Part of a small language model's weights: 14 layers, learned positions.
Each number is 500 + 50 x the weight over its row's rms, rounded and kept within 0 to 999. Layers, rows and columns count from 0. Numbers have three digits each. The size before them is the row's rms in percent of the matrix's.

# layer 10 MLP gate, 512x384, rms 0.0918, rows 462-469, columns 128-255
119:472558549462493420522530631496488424503526453453441378551515470467567547499463535538502529458481412497566468508434525515528505564408521461526480478494523545561496534559410600469522523493440473523482581507593500471553535503580492453499479479485410515514514518469493454498486487439472565504491450352483539560474591509390471396551510461441435491482482482447537494574424491529417465493517
089:506414586444573467505505503497578489454545500579492470546479486496518462646464430473562575516579554502548452384552389516435478611412508542502372572615481525500504493427461483567446533514506609494475601489530418489408385464487467498476526602465427483473480620537464525527570502461571490516505434529482493520453541447552498519465503424483484485547498502478536497523503383456568463465511
102:541496467538429399518559490526448493489485457552534436575462533534594503459588536511518468480412508532534458546467499425560513577552454533433408484491472515569457461402381533431496600473522469438573468558448446551552539466471528440520525496438484567432491526565491563479439422434547420566495583482485531529352432495558524511500503486553464507608529521569486505521515429495541438485437
106:528557434542507501525426603570604499529585464444578518546514514477489541564462413457541463551498512482567528565508519533517498449474419508505467609504535550517493487515524504553465507527546496473475468479513540498503519410510526467505512477511546536436538545510494547448440533597593560556550495532546552530469392460434433526480549513496565593430506542484547446552461510430485429491486
092:499457517521513487522553562570524553394597564445431577483628527425531552449607511489494479434532492507517428512450458552480636352466491509476508531551495579482577506488459549537544507487495516558427520537544488521475510510547421526572470431574460509462485520417429441577510484416524526459506494464484560496523470608424509531461493499431529450382573530516479493473512421448585537450599
102:461511466473479555543458582495480624380549478482466513489484479484591454463488540497502495443573500451512490444417545505614524426515489450440504414411497588509522453501466485511462508569488492531578479542568478494591535494490532454487381507536422505503497528408514449534444497585399591447498475431516522528510383551539448566530503500555473499484494479440497548474518549439494524371472
089:510555490440559521568508472548541429491532490444540600485424501461465461494537528467536579428416496534502479474453459468464420441524415495524588503571568498576526445478425490509464526462471505540532411430497559519406490490500582496476480469386566511483524560502484531453484532434594538603497497481511523440556436404625548494440543538549446448512532492548513579468434450378420416459498
099:509536480509482479431491483445532556504553475518579492478478553462515488490477548533574549474513532510546490512568469462528489472483540524504468506439538457495387527498560537597467518535525471496536545499530423541364446488504578529505462495602533563537546486553430433523483564521574472544474414462487532582514426449488552454554643474461478421610500397532580528519535520509550502578497
# layer 10 MLP up, 512x384, rms 0.0996, rows 462-468, columns 128-255
108:397541513475504522444517500509510529407579512482521556555513500509517459466463507452479461534456448601515549627510570503463487436479514635495449511693404524507488441516521519480477464479453533409506547513476533477343537441532531510546521537481465517588546538421491540461512513402516437374472415507529521561467487503478439463523520494469429532416466537473459516502484495504532490579440
092:518500474532442530519463520422524539438553487436474446533491560478565500491564459442453516527520570543462494601483493534528546628548428485608492523502535463485493464524469483488545531522532539519468562473569550475495555498437513482421590546544496515444573537478535545505526583479427556518521496505567462533483503505406555549602444443548440548447526457447521462619567545504426494381467
097:528515512551437525480527506530576470535480478483473547480548497493462510550446497532497477424513506536569458533511480480518536479507457425480505386524556598511524530388562499568524477557439470537490470416529509468497478566534548488529504515454500508487536498512516503495443580502502546511441480505478496531494540442572491387571451513521482526451501608470639453531543554564465449462561
110:625526496397456596459511510518480453526492475518393532493508500493475512523475476609336490577433483514584450595481508587510440504476516513410562482453492497460541464563565555502544438533448534586447570470519479419516547577557404539460543498426488474472469469493505490470509404438475464530522500546490553508511479522512513495527449571448542546431469394531514406458500459499490430472535
087:600528558478475527437517487455531483476478466546476484432460513541546512551513544456490457425543473510397513509515540373478505562499501509488492470511517473483476418460546592415608564429386474520390398456439554428510373425490536591548448467532545538527485498457535479530491490433495619557476543580522590443526516491514478521522475608508492506535404653497411498465485419573497444540543
096:446562476523506579521449519462564587470493505509479466611448449410496444434504569523477553484458521447491559621536406517492553528479556455486542505537487517461619466424497500499537527490515449433548508485544560502533502519414396534468568493459482530548545490467561473540441529557496519567493506467599479560566553600542548551493451477562592516424533529551519504597550486614506503490422
086:469478478489484531514402500532489466478520582523538559548511569516367505482416489529598520490511407552492593577454541554518440482475523522558522434501506522323483461518539400449440581432559569479451481641515487492502506496482520524530533486456497526405553482467553516539522561502539494564503412602370550461557564549610542445506512470449468531544532434461563475580498544518471522524482
# layer 10 MLP down (transposed), 512x384, rms 0.0958, rows 462-468, columns 128-255
106:514470502483507481514501438599569567504562425445471426444533493554457510507473462504471545543475467503559508433423474511476640502652465568575474444449530472490500379483537485488469548472522435467598444381514460575530479595500513490510452457443524470505506563499472493465442469556532474487500552509432499504448522538578626501604565555522458498509502498542534478496430533495577604571438
098:503597508453531489525636529497476502520491586532452558573544522534577442514497605437506528460475539515539567711461523455536488448482453582481477578545468458433446527500571473498559527496466457503562515520549485550444563503483514443461540493515493471548543462556549464429533434488448466526559480556512529453559548585546475465444478438377417462473600400486517550518457452423427426536565
104:450443572498503466489459495536452488541501455560481519487491424421517510495525457490492514426515428529531459523528554515417532426516568459528515498548452445433525490445515423466512471431487467537501549496454570444470482475527513540490388500474488608470451473572517563541502479526563561574479503480516512504562439505596573584459559535514479562472554478451466462476507511487488453526598
109:443541487419421509485488534424475531449505515511425424473521432473479522479425506578427581463513503474483390430466539530428531480535634574438425510491482479466473495485570481489550511507501511425433529508525451474466475568458539495530455552491434576543419476477541461507538511563495612507547601477499530551474484493610448617466609470419547488477568489433560469369505429539498440419360
096:468564560457561524514453458480459463583531489488427473470525450471413603521504488433505495473524473568500536401471563542353461540461515454504514565475472545618499484492476498541497399549364434489478390571526451529543572462493509542516484427510487581508510502495478522424512543492541455495504521555446537495529576497539481464526517440490443502517480402448541511602489518463520411483501
096:591527536540502475561575499522469417497489556486445480385530487503583520485507480587483502443471391497457464515520561483541425376493525511528510450541434538518486549519524502502456453501515523579508450526525488507499440467489419606452566536541435533543430545508474558493566529500505521516497508396521539444571590444512486548567471535429408516541457511486476584558420427546527516489548
096:532546465459526464518610566553492546435455456500534530477525465554577527398490531547450532489521453431516536443531451576533505536525482536522455478499379509450499414540520475509451578465538521487472542530478505512535444492493520445441507523582527424380553555517607462537465558392541569490498486488499518553519430568457508543511505492530463466487376525328435451539533460511441529490472